Each number is 128 + 24 x the weight over its row's rms, rounded and kept within 0 to 255. Layers, rows and columns count from 0. Numbers have three digits each. The size before them is the row's rms in percent of the matrix's.

# layer 7 MLP up, 1024x256, rms 0.13, rows 174-387, columns 64-127
101:150130106113142160090138116124151136122097112184112098133123130159135143097126109138156120108114141111123135106146091106166132154097128069102132147104086108143127127123141140137124137144119094
097:126094143128102087151155146151083117137111106115097142122119109114106147128114111143151146113131142129155113128123127139088129152097121145106144141136150132099102176125165152108154132137108106
102:119130116149128164116104150175124166115140119117123105147060088097123137115130105050188115133136110123122113160153110132083134126143129104113163128119149159159116105109133146124141094140132111
099:135127144109155168110106169109127106108115119133119133148085122083122135135137143102156127140146173107103117122149168140135136117126124086153141106164121132089180140127135120124119103123110124
102:161136109120095145155139102151128147123148094148123107138143098111123163114127091152154135094120143096145112129112141122113084129133130125115109144132110174123185140129118097129109153125145145
109:136095105096138155110135158177103170168147135129153099126097144126166135180157072089150090120114126121197163103090169131159098097082166094176122152099130107135124124120109131148133128119139112
101:122140153154113170126140094119160114095120115150112129145115118121141137153156139183125096133115093147172091110148176138116123127093116169139136110127138124114158085142125165123144118170131109
107:148129115137132115107168169173145140122102087106130141157061130152128129152118187146093096158143138121073154113111106111145097136109185104101131117122148130139121134119107144103104119142097134
102:126128114140111103142138130171152126149107150160097121157116153153139135131123137115098116103144164110115087131104095120121129126130134134126115163117137162109096146118165168103143142117162117
104:175159133141116124127169142142114093124132165130127124133109181127143158122120111180106105157140113053132128155140099134146158139135116151113140093118127124070139185123165119140121083088115135
092:093147110146103119168058078094127101155137134159153126106109158116160133117112112088154118136088146141093111104153127146112117148109194116127145137128140112117112106134117151114131116124098081
108:116118148109120092123130127152112143140097139134110104111166126116091146157118126099137093147141139120150123099123192118119153079173138131124141148104088152133078179136131168123157093139125102
108:098107120136101116113104154133098144140088130117083147122141111124127105129135106124155126128148085086115128116066141204139125101112135140130157127117109120152090088143134089149171168115070147
089:110157174100102134135158171118150104109124086101071133105162119114123141135104140160131134152104146126085164093153170117109148126119142134131132162154123133110107137188125162121147155122148174
094:099155137121131158172128154143116125119105131127121141139098050094157128122125108143100150145121135139112127120134097159133159121146103140131087103113087158132101140142118130152130115125123113
096:146142126093131141131132160166107159100093131115155102157119101149115122143157115118150110125126105127161109134126170132132081208163123114129131101118125160124098087131138112142112155166150110
104:135131121156107122105126124129088125140126144121141118100148157112119122150126094135111120107153127152160142145115167148119065108166111135104148157158128147138140101128143130120137115172105160
108:147194154137151123189107144119130137121145128121112140112127157147086096115142113117119097125162134124114114130154066151155141142120115100088166060094102136124126148145154156112161103128089157
108:128125129107114119109161120129121117129152154128081081068128114163145157109118193135136141118101092118135057077132102117119159086129136123169157149093078124138116130114158146128150089161119154
095:130088148129106172122128091174097101124114155124153120084123117097147106121135103094122114173140128086170132150095101104133164177124114158105128133126121150153137134122105123181116112122093140
098:102099159145142148096152158139143095123162114143124147113125089141158184114107100157139129122133138118120117079121138065062092129155138117151140179154090104101166161054129124112125137128132118
109:113104127083129126112137167080181086136159105103100115127084137118151158118125137120084142152183083134120173083135122121137161087131123115118118133142145103126120110138118111122139161157148119
093:198134158110141155141144167133106156111162132099140080138154097135147141156145100147092150175135116130145109139113130105121115121148139103092123120151144106163143110134168119099097158158123138
103:156064133154160145111144140142120119113151176136122155145129112086117105117139148146062129180128162140113154134100125163120145119126140142116076138112088123142105148149146131147143076133120154
100:118123170168152097076162164109116141114129151132098088128153125121131104119126116154165135124100149118142125105133147136122120130074134121121130138124108121194112107101120120100103135131136119
112:092171119069149122159086129101094164138162151126152142123141118150042133159114138087129094119133071114139130083132139130129148075112103159134154128137088160154093125141114105144099146123143155
093:122123140096136111143123168115113131173129117109129074143102158142117107117136123108139117094131102171153099206089159136124135100118105106130156193143119135086140130089179101143144155124158111
096:145111117102173106158130155087091152140148124132114083105120098141123164130133075129099124111129071096109111150128110148166103126170160123115143153134080140118138188136128125113108169137115114
105:135143124096148126121127102156135130102131127133099161148125132149138151183108088162178132090130110161152136152071178118104158122104154165157139139127095097089153112152118141174182141135116147
102:143153112097131098175120104145108138180116131134115105125134153112076115153144157171117065103102135131113154147128118122131138123159130114132108145127099184092135133169132115129175120139136098
097:145160184156177142131094161137112141125079113131164164183148167136099121112113167133118133140122131119117090141099106122116132150144124124131152099127114126124157113159098172103153070140134135
098:116126129132143161143133146095155144118099137126140126130080114097087132119112092078132103101134128186129092146113159115114127107113140130131127120124097158142146161118116123123130134131165104
105:098107131164140146147107121121143098086178154119115107111111130130157149129179142155126126172165148117146126154129182116138106134060087122141133125166129077137172113154132100134096164169090114
103:102133136123136138081098095116119089136131106131114131136132105125185131154100116150130163101124108141122118111139137090120156137104134102152108133140085143200112088148140118111117134134073088
101:102122137112139153090140136115118162130129137099174134115135136123150135118146135107175086096102153122152102134132181082159115114111096139177137145114100104124114117137117174112124160136114097
101:118154164091067120157119122136157105139153138115135125135112093118120148143103108143093094151122110088154123143144158137132156171168106150127109162068111142152140146141120114186108114150144153
104:124147138147142090087082139157106144148143162130186111116082098094130114092141142099120092118135130121106160122127163152151149118127095117124147154072116165142137082135093081145085149133121137
101:110194172090130126110144101119118097091112148165142124129125164168128145098133113119107127136142165136193118098127145123087156144117125087143128137096122129110124143125151083066122153155140101
102:087119141137114126110096089116138139124167092114129111122088121118123154173160087134169166158114156131125145107121126087142146124095126101132119144075104144158072134134104140099153160155102119
104:151093139128120149149100175120127124103110151151135107094137141107106107166122145126102109109125154161124112101114095148169060157111142115175101135131141130133172097111145082170105195107163123
100:130153133185118138081173086118156129121154135131120126115129136122144135132157122179126121145144153141177104120127144137155110146149119124090098152098147151152132091108136116146082103139132094
091:082137134135158113167130133159159159133132154130132128115171142107134069111153153145127160136146126177130137159086132087119153122127161138139126141174102144114124097135163104121144135118076128
101:192100138153109108147158135104130118115123154113110133106073141116163110125132112123078140141118133120121179106083134128111136085140082148160085113160096119061094119148113123172124145144115087
098:175143104099130094100113151099162123127164134112094165112134132123151133115130148157105125140157114095111117160134125138105108142156127156136147126108120093106126121126113140185116168118116078
104:107142115132120138148158089145142149119146137147190152110130127110128106109150155155147151080104107112114127134104153105143146138093121127115087177151126115112116133151143143142151129127069085
106:129122148139171130122131129120134109142122138128046109134108168161138131071182075133159086130150149102121109123133139102138126137120148126125120113131122151110092132164120132119168093156096134
082:094088136137156143145117126128153123150099111097122130173176111138112112135094111168134137137135144148116169123154103171123140118149156112119144140147114131157089105121104160146137126150080101
105:123148144163138146107134169098146139130135160115137102079116122134126123129090077152174114161110121127173129141142076150074125118100148134127155113155144121116172127144107134166130119141110087
109:124098139141146123112134131138086132083126166113114146151117163125103121180072130119131121158127168127159086117110126121130105119116086127133135090144123131099109128105114095174156093109135158
099:080142135152160121139133147111161113129127139137166130099135163143124106170154147164156093097143134149159140170138139107101121099148130110155131110134121133115146096154112103129167141177079105
094:101136157119155115110087112126125120128120185115131102145143114107121131139107149084115138117142122125131111140181076112162121086146127098157112090085142151104136138146114115144139161131071121
102:151117126109168157124132138146128077117123192125128177130106150091115140138123148104102107142133106137148115151139154150089120120110130139124127156141102130162133110158158152110168115124133149
092:123136134085157137100139115141133132099132112158109107116143141137146133135152162101137141113123099135138127121159114126103149080083117149145149164124104148162065109114131125123101102179150092
091:143092180139136121091129161150146133145112119126116110121137123115121153208126100150134155127128130138109138130142135165180151087161105153139081153120110098153113118107141126094163166145078167
098:071116108139158094131115167130136143093114101162120139111143096100099135158171140139227124114139109116159124108126081109151144130077152134151104125120166165132152128138158130111098096125113135
107:180177158120109080118153136110118115152118101090135123177118133124110156159113104143134127115185130146118145117133155136193149140105097172164124184181116095105106102145132123126133123124152069
106:129106153127148104103137137129132119124108160107120134108122164119124136160164114122105136140159124111138111126131083144096069134144137128101111185105114151123089068117146106101154110141151127
094:100126140144153138115142136114141174137134131149163132153117137130147074112132120134143120151132151136108131120089104154111115106141106158145119112080118155138105125129105127091138085165138132
088:152124142138147133168130153124126146144142138104110121126116121098119135156138088107147120158134140106103138122088116149156180114130112168128126143122082156113122143127119110132143096157143133
097:173120142150092119129117109119101116120142086133127131091120125130104138125111143094137149113138106150153142154114095110123111104120121113140153171112188113175128112115171117146164129159124156
103:090153127103089154153167120131128109119104117137117135153144145111110134138106106149170087146140119111103110138139135138156125143134120097148137132175147156119093131125126146121138133158143157
102:127136102185124113175187156132078130163096104101094093137133109117131116151135146123124121192142103132119167123089131118092154117121147098150125067167143148125130148168157134151123121135140122
094:122114152160123134147126131125166127112101089139093095154139128128118113130120165151130108152160121117157045121161104129094116150112145119120104094137150145121128096089094143130158138129058108
100:174129140122132135124148121150110176155145138136113094146124152126164061150085128102164135139123101107119144169109112100115097144075098086106097069138076108109152122166110097143122120107163112
104:116134130101099109134168147142117119100132114103112119133116134107147103168147135100090104164132153168112104096106130144121128100120088114122117170162179130112121129141164157113109167121083152
080:087124143125129172135122106111100139083120097129144131131132100140139074135128115157153109134183110141181080157145101134145143092138113094135122087114133106165164159151126119111159139134083127
099:102079173099138124157137142155129169110120132136118104163091141121164161134133166120134144129157153124114106126125118114105159117133129159140118116132125152067137114158127116135109102159131150
107:135129155145104109109123170135169113104135105122073133106091136112105114155082147106110129135170160130151115142113162161101144137126089142116148161127127130122164131169140117132133115152169127
107:113168152195135133122154127128112105133121133108117150121131165119130176136131139128127107160138136139131139119149157176131097122190101125146133129119093134086138130092096167173141133193170144
106:114131115110113153145165095132118121094109113133153128136046107151123159157127104161130103150145135102151092125103107131069099132108098096189112146128128096147120156143163153116135137167095134
080:115156079148113124109110114126109150136124087121106107140142130163148109125133168099160110141141115149097138115094099134099143111129095117169098114089128114092115142115107109120133123164112108
105:070139109108088164145122121137120137086111112130133133076113162125139141116163124097161116102203148143100156088119113153154103154159128106139093149141140111125162135111168132167168130166134142
095:160098120131153129129158120100152113110130113138147118173110088140138112143122119136134131142142097109121143148105151145159175091114096096162135148149126124112119160146156103126133120124141143
091:099106092161112138124130098124143108129088090105109154173156116155150086107125134097129134142143168140119158169124099089138137089140098113128113163133131169134113125168157164107116106171122124
103:151152109117115198114165108170125134146114179089153150138135123141130104128091141098134129104180153128123135149139147100110098113132133088093167135102103109113137146087153158139097103092110137
108:095145118163185130123112176137096092128151145086118141099086138112101138138107093170104114118152152121168126136126119153110167136132095144127085128126155102143148097134171172096105115164135150
106:139061149117159103103113151128141116147081100138096106174093133110134136104148128132168121178121123149160147086119122086120122119060118125125141134145139146100135110103127144111079115137120114
108:147142142136124148094086127145109126104132149144130096118101112147124126137143094139134154110146140146130141119159146138128128140154109060139130117132116105122146129158125144121135111118124179
101:077129116144157145160148130159129124149102148142115179157122176130114116107182124122145130106107142106159129163162131166146178130112124076170158118118155147093145083169094148118169133124097164
099:092098123139132156189108141109133122141134133165110159163125131140141126112139129129131123118137148107119132171133104112131128112093149136103167192132083145114118163159088138112175169105118111
093:137181130123143165140156160099132091171119131121121162134110151140165128132123125102150090134127085144120152115135139181107134098123120145110153150127094156124147107126162122132137091172152139
110:115138141124134166076147107095115141107104119110102129124131106123155154118115104098125093097118131163129115135134123132135137128158099113135126086142104124102108079158110141134130097118090180
105:137094132141126142115176097123145112136156145141126144072134132186108120087139099151137122157127154147129142108079115122103138145092111099154155137150134093129159128105118132138120107145174116
097:099164170142114126110116090090128151127119123089074102136135108150159136094108151132170100153152108128154092139148080119128145132114159157153127152092091127104134125113148164086168121145150123
106:142150164153160173123112103110107114143113057156125144137146118061119138128154150141153154154118151149127119125114124154113096129106099140129119138172181114118133107137149159111150139162169099
104:138115136074165141157162149143150182117116116150152123089148131116147107131124109157115107111136149111096134166110137134134093117107147134137138124180140131110148118100084144093136128154077105
100:133150119128135127131154116121144111113134136125096131152100099099091150126113138146146151113134115144127116134098142096158116097136127096140114099089120110102127129173124122088149153121126105
101:110123150168152133087094156094120168102149152145128102113144112130104135112111106147132184125135124140117117109173139133125147154114119203138137114129120128118103136124120171130134138135115119
091:165107128130147120106141134121093137117130147107126047128144120102119113141092156138143084145136082169123074124138129093099113104090106112160123138116134117115093085113116154112155103133133149
108:117144146098112156141142135132148140095101097122125111123120069156145104125138125146138122138146115152152110115107134159116112163098108131136109096098156124184148130121162142133140149150121112
100:136090136151102191140078142131119137127149173128148097141140125103111143081138089147109104121152155114129119095096105130132096125110102122105136181151122136090125109107136091107089123139106097
100:138091141119106110146089112129129102100144133147123149163132148102097168105131112183141137100135124098120151175141129151117140138097127147123180116118135091112087110095181135128099165140075114
096:115173136128146152145122167112108151119103185133118121128138116125113135132133111148102099103131162131147132152118063075169143119144167127138118201149148125139138146160145085122098102114102133
106:134128088134144121126111142151110156125119114103108139154136158130123161151160136166191133158159149116123125114153155114113121124119151173144155139130127140065129101148112127122129124158123123
098:106124097117124107112126114080129131135119150174105167106146102148150157121131146144095128154155128105129149117165108119169127113138140112104102156139133132141110147156101126120128119185137111
104:125110128159103116112149107161098141117088133142100135110125114108102120133142127111147121099171135077109113136078125112097183099149089091126144148132151144103151133105156108105119127175147161
099:110135128134175144114176135170152173153143122151116144152136118099122129139149123141126153155158141106119112130133120103138115132144090121095158132113118164075111144093114165104099116101124154
105:109126143125159108140144118095138151115081158114131090073120134124112109094086102119141159115131147152138164096160128143141167148141150162141117122138135069100087159162146131113111128136103109
104:095109146128158139137125154119141153059143154169167137096153118104142132158090105116143147097149091149123149115103138150104135141092164086160115110118114111125127141114136134126126113140160126
102:116129098148151096102118156122149140113087108101161128119104093146120124148115163099154103119153135121131135137127132159088134113110082138139139125081116120120089091094119129090149153141092145
100:140106146101143126102115122169111180128135109132112124106098131113088135128123156150151138136159135121111168163117117086135126156104168112108133100108127145148166143132122069134123131149154145
099:162093160151111159139137125125161155112134109189108113128171070100109130131109124123140135088099150119138086133126080144069130129083138147124148180131121115142120152123106122121138121137114106
104:128182140152124121164172143165167153127094151138134139080114120101101097135169121108159122144154089138102134097133102112130128139096129151163105117113080068103162159088139120119101154110111128
090:147084171177137097122122126133149120115152175114130141139126146108119127118142137139163117157108100093122110117085094135140119098085156074108156140118144108098120108141129145092142133098109128
114:161104134097158139150149147102131120138155177117115136111125096122126146096106103112114144130147136140153155122114113125121177170108170117130145126120141191154109130159134088133130140112150129
101:145123131127135143080159132133123055113079163153134142123124140146132145104139132121096158134172116065146165148114146120117083121179130132151150126171121138100104065129126115100128116148120114
097:137125111096111149114123143132150142146101175118117184131124130117176134125179162093185089137137124106158133123119158172132120096095108110084117133153137118066084148147122121114176180097124185
103:096150109114164102145136086153135141095179113151143095087134088125120143102118118099157116130139158103182151101128134135151131167195161128179144182127059138129159144094097154103106081110114151
107:145148122134141113144161138144158143132120146152135100116110130144125137108111104117131145167116094105158109129189115108102147148125148121118077098087113129168178126127115122119168133144150112
098:088111126146125137092138107084130170130145115137130151151122067141123137135110147182176156146143137151153085107114124129116109131116125107150116133115106132094100100180125115107159158149107107
100:158128108141172135148130157092141103127111124141112116143092108108160166127080135105134168152152105117109121141130077144137075183127104102090108135166159145148089122143135108125127079139142125
094:122123150142128128125142121123098128108114158108076122154145092122116127100161121126134127089197158149099093163140119177115167083154145130170089098129092152098158129145148100103145134154122094
105:135107132118118118130092150112162153124134147139109153129097145118136095157102126201102148115114114156112122135089138126133123112145110108142143135166129131140130125111111099138153149096130156
098:191112135146118159110104152106094117132151192152078142142110099128118098144101118112151151184131167137080173104111129108141138152120124134151145164164119116134154120135112137111106104128140111
101:081126099127178130107091153164116148128150113143162090145166108141118102146131127107154105139136154168102075124106109112086077088102131124114113135091159122120132099124132170107128098166124128
102:126136124120135086145100121105115133110162124179128126081101140110152119123100105132142076129113113108149119115082140118157129073100120116145108136092107130115155077135129069090130097167127124
102:126120167097128161140116123127154139138134094124163170136124158130171109131108116159099072143151124129196222127115109148105128110137132086157130129085116167103127164126059139161087128137107088
094:150167124113112111122155133109126152116136124125185122095112126146127123137115104141131146109096117138112109124129133140104131153102087088135166104141132158158162120132150092147092094120130101
092:143120181169130143128116171115183097117149138162124098112155124140103083149150078179138153116131096141115133113148149113124113140153100117174085130164138105112110148134156082110122143161121107
098:148112096094177182128134127122141143111102142137138093076162131131075173152127113134099118119166150149146122150135118106114131114128160174144109130163116146136139127094141129101115101168105115
103:118115132151168102160150136149099142124120121116094178089141089128152159138079139152149102142136143132143096118098090154136144148113097101111118118094159105141102146140118112117141133127133123
081:175125147083185113105102138099101138125150102119156179142129147119138152165107128098126129152157101138133139138117157139090107121138139118139068138127167139126059156115095104092124148126122104
081:162154133150135104097135124133130128072149127127136107141141134150117132139095114145159091132122112106160140082125159146110128103137121144172109087124132088123137098155125129122123114133125124
103:084166107118132105111133143111117208139130154151116112124111146122136146140137155140149163156174087163100171140125136104179135117140157078131105145131079113080108138145156169118151126132131037
092:088152172111161112129101127150151137140131158138141087083171142137160137152159133176145110135127142115129080089164130102161064141153114139110129145114132088123149137137095101093097131124116131
096:088090155147085175178169131121138178112112084130141143126091103157149138110159176159112118111115147121172121149151103117103094180147109111146098142108115129093102161157176120066131155138170153
083:104116158091086131167118116122155139072123173146141127121107097123130122079111127161134138115117163139139114170141123139141164122106103109119124134127118160137161104139177112159132158091128112
102:125136125144148124151112141155105137106106139146153124141122128141134147164139093161136106088078143120137147098161110116172107148091151118133099116142123130106109078105095114130119154122111115
092:091104139100107140115147089115140096110098134115094147126128117109093120173135141151133117140144121173154133123092105130179156135119136148129141157089098131120113145127136120123129117138102158
101:153170165133159146166134115090136175164167159120126136127082073127109164116159117144119141157154152160112138093129086133158145128141130126124158131130142129128104120148098092054116144125131107
099:146106145088098133110156135126126180174136169090134109135096092125147142132168127121148132104168180109137126133147115132132184120149099118158134118141152124113137116093119132099103132107085118
106:074145126123076117137132131133122108120155121118169124149122143064119121142118117175106127140116113121104109170135106127127135173126088173144134129112147114138135138103148142127112146090127120
098:129148128145168115086136138116150120090120172143179123140116149147102117140111131135123107114134138126162144135146157130125107152128084129147097107092103106104126089117158136150135099112131131
094:120126105171128131141143130085097112156137142143169120134146128135146106132148094131089151141136171126141134110104157179148118126127138107126158117099123156151138106138119112131100121134100143
093:087082157118123139147135115121089137131158117080092082125101067129165139125139116119150113111073143163127137076149151154160108116135102090107174137102109092147121113135124192112129069113158111
097:154152138150121116113150105098126134126143145149162117158091137148130112148165114166168099129097154104135161133130120146124163113135095158106122098140131119164169111072109108143140139154135120
100:105135154110124137118141124115101112152140137111117118129136109115189115145093097122100121095132094110143098148091151086122148146139119115119090172130123098168135133129090138109162124172137136
096:134101127176136147119151118126157130153118134135117084161115090136121135125135101152148079147139175114122107188169103151158085120138166133167175089092124138114139091147089181115136098139134101
104:150146131139131126125118132100127163108197099127139127159108151121129127100136105149144169121117127143138188078116139141125141164081146165126125129150154090071177144118173129137145124118098149
104:096120138107107093151104120113141141166106109115149108106088080104139097111130180182105086127148104134161117141129121115162160121104147184109109113135131110150142110162139107124149139141123147
091:129103108112127136099162141150120143157118121155129116076130105133163174124132109139059132118163134163154080129158131151138104134127125086124088095124133178115137143105093106132125173120064137
096:153099108105146095111148133149127124125106120112159110119097116111182126157120116101146110158136095130112108130101155141081168125105149124106127156139091128140149114149156154126136147132085127
108:145120089140127128119113115091141128161147167115124118137144122148123126135099113164125154118122132111124129138061120137120125139131120135101160105124120152109166115121112092122154129181122079
096:122110181113201144129159113103134129102093150162091162123103130175177129140110163124108091119157136159124100166187124115140129112123149134118125123137097112124122119109131110116137142110092100
087:105162115094048180147148129111109131100117117150139144155136137141130137114143147136160143102123131128125110147121129101125110119120149121144119101153110143100145157079146101159192109094139091
103:132115153161102149131121110163139100089132100125139169115109119114162130134125093142094121113123140114132130114135111120181109076138089108095139110124146150151149167175110151152134129176078147
097:126120130123101127127125135071074136158122133149139091084172155165144143094110157142118122143150148120128160118114110147106144144122124134162148125102154099110105132094123142115152143089172103
100:088090114146133142095103116114120122072165121149129114097102123138117155114102134119117154129123097135130091160113105106141133182110161079115121141162128127106061145119130123114176122134131082
100:102120137152132141132162156117145128070101148132096144105113119126130196215132175153148165146101143158117147160131106148136152136119121122158105109086114185134144131138144143106131117160107132
111:093098114131138141128111105118113163107123121112120109105081096149141120096120131100143124140159094151106113108166122151109055150161064130153140138123157167128093128144121141116133097145117119
102:141103118078124130087143154104095143102154112122096148115108167117147131123089137159110100150122151180148120132109171125145153112158084124174098103154126130135127084124103119087114132149127149
109:139095163145126126118128140118131133144096118096080154132120062147169128123165140134129126133117116122155120134091107150188131146162133111123127192114152174091148149131119144137104114169148153
094:119064163117142140174132127139122122127097162163182092160102118143151137115132089134155128128157139164099093129129138111095135114112136113149123164110173111142116130177112125141167123119163108
101:123073098112134158108142164151140127130110147095114108149119150100129141152103134164129137143131126147150155139105122130163132077145131106133129059147115155166134122131114127167122144153115113
101:132110140103168099133126097133153119068128096114147119119114129165144113096105163110115117119136092134162154143135118114078123124117125141143127088120131133113116146114147104167160116124093147
106:142080131113115142124145117122064151139147097151095121178076136151130170157134097123102115154124132120122150169130134141142131111090137156120102120154108124144102143121122110128102171148153159
104:111114129133137137142100107145108152144139132144131129164132128092127084111197143129104124095137129130173125161117117148131119112116103140163131147165126104101110141172137174111148143128120144
096:126099066140149169125158129118146128149102160160105124105126089143157158136140107154155129120111129137120117100148152068143148108143124121117139124105130128088150091118114124145150149156111077
104:146120111127104112158130099098136051115115122124146057145115084144140109120141101139148162134106179148151130102137125120140144087124120172144127107108123116145143144140142153147171116130095138
093:124140128119102109129114114122178159133142165144158083167143192143121145112097131164178107139164114139166151117175152107162142113115130156124124085101133155121123106117117157112131116133148114
105:101157158127084146166122147121164115138171110143096121141137141106140119142145100102138126143177077114126064128104101168106152110151136137130119108096103099109110135129187132130144111126124175
090:125133163135125113190144173120130104125135122120154116147155096123132134129123088145141147141126114134103156098155107105140125149147122122119072135108088148123149144103135104098152148134123141
109:097089138177148131128123115127170166128125140139145100121115112131130088126138126115119086104151102153132131093145168098136155164111098114138084124098174160113102146141107133134154115098140142
104:108109141136112157122145177161154153113121124111100097106125137138153134121115096087112120125089120136165123117143111102126141124127116063196173138105093154146101107128146123086142129190110104
099:112117156125123145125186110136140141119133131107189165111100125094146100139147129087116151155108111154114130141148144152091136125114116132148137125203131173157103125138139118121131147141152110
096:105126135136108131080146179125114160099120147133161121130122088126157149168189110139112112124104145184148165140093147126109124120115102141103158105101129099150113144118150102115116118153143091
101:101140151146129138152138134146106156150134099127094099104110078131123157106091134115102120133124134163110143118129128135141099141130080115170206180111101145107130136131152120140138129107128152
102:167116138117108127108167115153122161119154127064117121112121142113111079138092128109142088167115120131106130144091122117120152107091115122113139151090132128128101086108159081108148138136146107
102:123139082160143171133104150126122137147142113157139092116120128137130134100096116103137136143110104117115118147143151119132101117119107129095120158129117123143127110154089122159116158144123131
107:150168173109122108094175117139120153157103144105081124150111107110114084140181108148104163133146132113098155140102138097141111140140170123131108103149129121099123096128156137142129158126154122
078:121109115131118159111086097145123100127143141120137117113143130130088110104124112134140102135102143078159141099122162156136089139152130113146180132123128110136117138133109153150128134152117109
100:134127132121088082154113131185097142125138149105168115134112149142124098157118128149107183146134147124154138097102169092163186132146127092115123085091104094108111125144093130134174154112099145
103:129142126138123155109163153087130149106115106105117134072110080117145070107160167123146135086152137128110123120145124146153112121112103135140118142111166150127124151125118144158104120098134122
101:109154116166122118124132149117135106088093110176149129131099141178149120107130151139192118118136119123136109111153076082133109101097131070144174149135103159137146121098104155123126111105128088
110:165131109117172113125128103067113108126109160128140133106153136125136123146142146129151117103169152101138148128125103114124134108124087152081143136125093129133132110112146163100124102084115143
103:136150185133084083093143162080127117102105113127136124097091169140169126118149109142163135104162078110120096129150131114077107124090107160123102131147074117118150137136139099126164172141128150
108:096084141134142128133134136111086094122144118107108114100130147154138150159195088154117140138113163095138100127100106134113133101111173180169141114117138083131116071130166146128104137165109146
109:191110116152134147155125126089123168119148091144138157109102175116127111097125142128114174135158121136157130152132124122142104140147142156115136088134101150072145105118114084145119118135137194
100:136156097107132148126142152148120117143130167115111135136123158132158141126154112151119154093149173170112088132131123143127119135135095136121125122125126112167099142161073223104120110162084172
092:141135138130124124085133154107146130144150117125093147151071124114124135135152133128133118105112147117127101120108096137126169114101121126115145096162105103131078112132148125110090134116149158
089:132146140150155134104139164146147131129099173065119098107120102126113152142081158191109100173123110082148112110100153121092163129141108154117089159138108087123139169079123141106161135129119131
099:144180094159149133125124110125084146087129111118134113130127151158121119113192084107117117138117163125114143139119125130106109112096136137144124141156123168111082093161155141157145172112115105
085:105110110138084161087143137163086128126152108144096105133124148169167124134144125187104138116113123173120124081103129144161149117149128124183152100099127133124104135180099078121127108155132078
100:096137117169194128100127158129126159131136156165128170155120146090135119115127164132125127145131087071131094164108115140127061118097147095129121086117159133068125117108097121140134062153127135
103:087166162112184097126112179122116143115161148120119111146102130117130149117122126166173097128166084104151082130105115143143139106137116154146148133118102149109111116101130147159110106150141163
100:130141149109125139153071155177070106119114176129144124152152157130141126127127160101151168117119169077101082164149111133130134140167130150169120181123136164129097095122137103123176135169150131
117:083123112125120112188145141165143120137133134118082138100087164132084138135142065141087147124142125173146104124090132133128153115144116102151101119110148161140113133142118100159096141121131126
096:157089101156146100127130080125121101092148115142119118087124138147144119110119102157136152096090125085109109114094138104153158125131140167142141153112120170139111120174072090142147154154107132
106:127117120142168123138145102185122138119158114132146094158131134129079112141113160118158134138142138131089126093144109140135152130122098132132143130145099131112108169143119129116111136132071100
100:114129141131161119126132161156128135106153110137121098145135105151140153154124144184152112123144126148147110118111135142111171100115126144139134146151165172122125105126132143123072151105047158
097:152111134166161091101141125118150137149122138082112128115121164154148158105141111114174108137160137104129124119135125079128161122131133120178159117161127105120102100123122135107114111114115152
106:152126149131112143174137138147137111143133090119096101129107117148105126116126073148104131123085150154118100105077082118137135072145086111096150145128090164125140111104112121136114131163118147
093:109125127176135121149137121145109172101123125098114100147135141129156122164133102077166145187169143105154127135090125102137110122148126175115171135100165107133101113110141070126156129090062153
105:131167086143129098118140112230089127089128131101105137125139077140144077115147137167132110162113146097131149125147120142126128139131157135129121125132114142090101118094120095131149137144104154
103:124109134132139187164113116134141127166171099167179146154144126117143120147087112135132118149091160121155118124120147118127134107174110114121125137155106168133143169121099141147116086151098145
102:119128147110141111133139139125136108139104107155159131158085153143102101161105133121142148103098104104137116112134104099124163091122148095120091107142144094147132141138115156166097095135089170
105:122139129166170129113138136174126158120137116094067167090116126167122171161165144161140136099114124130132143123120140102124112129123139077147130119116124155132093156145134128153136130113142129
101:106095159132129126110148151125133135145138148172117122115099135143114123134117129122127121159161158177123141168134136165060132104132111124151146117134116046126114150098165128122089169143110135
097:132156149123149134125120131101118114149140157107123107108141135109109076109132118122155110165128125100152135128170136156104162136128133110111116116117105163128103130153112129149073131079143091
100:113118125159144120160119150121143105115124122110123128148146120112168137096102142139153172147113163154131115142121161117116101117172119103124137153142121091155176135132103161145140123163088125
104:136140137102115167101157128134148149102123099157114121122143122097137068142145111111144125130131181158108172097134144123099182140138070145130186139116096141150111090141113127102138190132164125
091:131137103138170105119104130119091100098126150147145130132130117138149091110145104122109104122157169147121104145154189103100184109080161149123116121168118100138117131143137107152148132178122087
096:091125114150110125104153098138134136106119116133113183141161139152171109163131150106132149147108045112111097149113161146129129114145160113126113156147151142110144079153162118129113127096127148
104:110122141134110128093147199161101145125110126104113142165098120096137128142141142128130139115128152126156157136152166152125133139164142140155159159154097134091104115137123130144123121117150143
103:116123121102156164127073144089120138115125175121103099098096145150170113112122127124135168146096138143128122143134113103121096154160120122158105142130122139073143142138114141047127142148088056
078:093112135151111146129159145094126110117159125113114087169112129128138114134111084120121163127139120116114125150080080101112114099083134120149110094081118102096161154127117135094125147154110109
097:108196139129114153148127147154133151129125147124123123140091128159152150109144180082144094139143177138147090130129066147092124098118125159120125133071139149123152117107127100151124160112164143
108:151105133099144130132138125115130170101087072140110124113168179135117136173114137115100134134154130096112142170115140113174167116146140119213155127108091112106090105149145118134125160124152126
087:122153136128116126091112090170151105106143132149118110174176130165174127132062155109119111137137130128146147150095110121135125068132095149164117146164109121146145106118103106093143157138117142
101:147113144150090115143100137154075147111126128160095109135138134126177157128137117146132096150142088127098127118091133159134151140157115109151151128132175132145137113140152119106125095112091139
099:089077136146081098139155148097087101141139140147122172178120086154140119140122135101163117106154094133131136157116119144127111124120142142103117102136119157140112086147078151149137129152136090
096:108119099100085134125130109122116172118161105190141078140148138171172128132153135136137165138087108099132129084119148143095165144107095142138119140108092101159134154133108148147130151154156105
087:147144121124122152178141166117101176114153087153152108121149140135118151134126098102174084088140146109158114136142125127134106067096109108157096126068103145149118091123076155166150143106143121
107:147108145122164131081140165170106139125114114132102150165118152133142131122133139146116145126140095141159176181156140128108182144118133137109135147113087151084162140143106145154116144124137104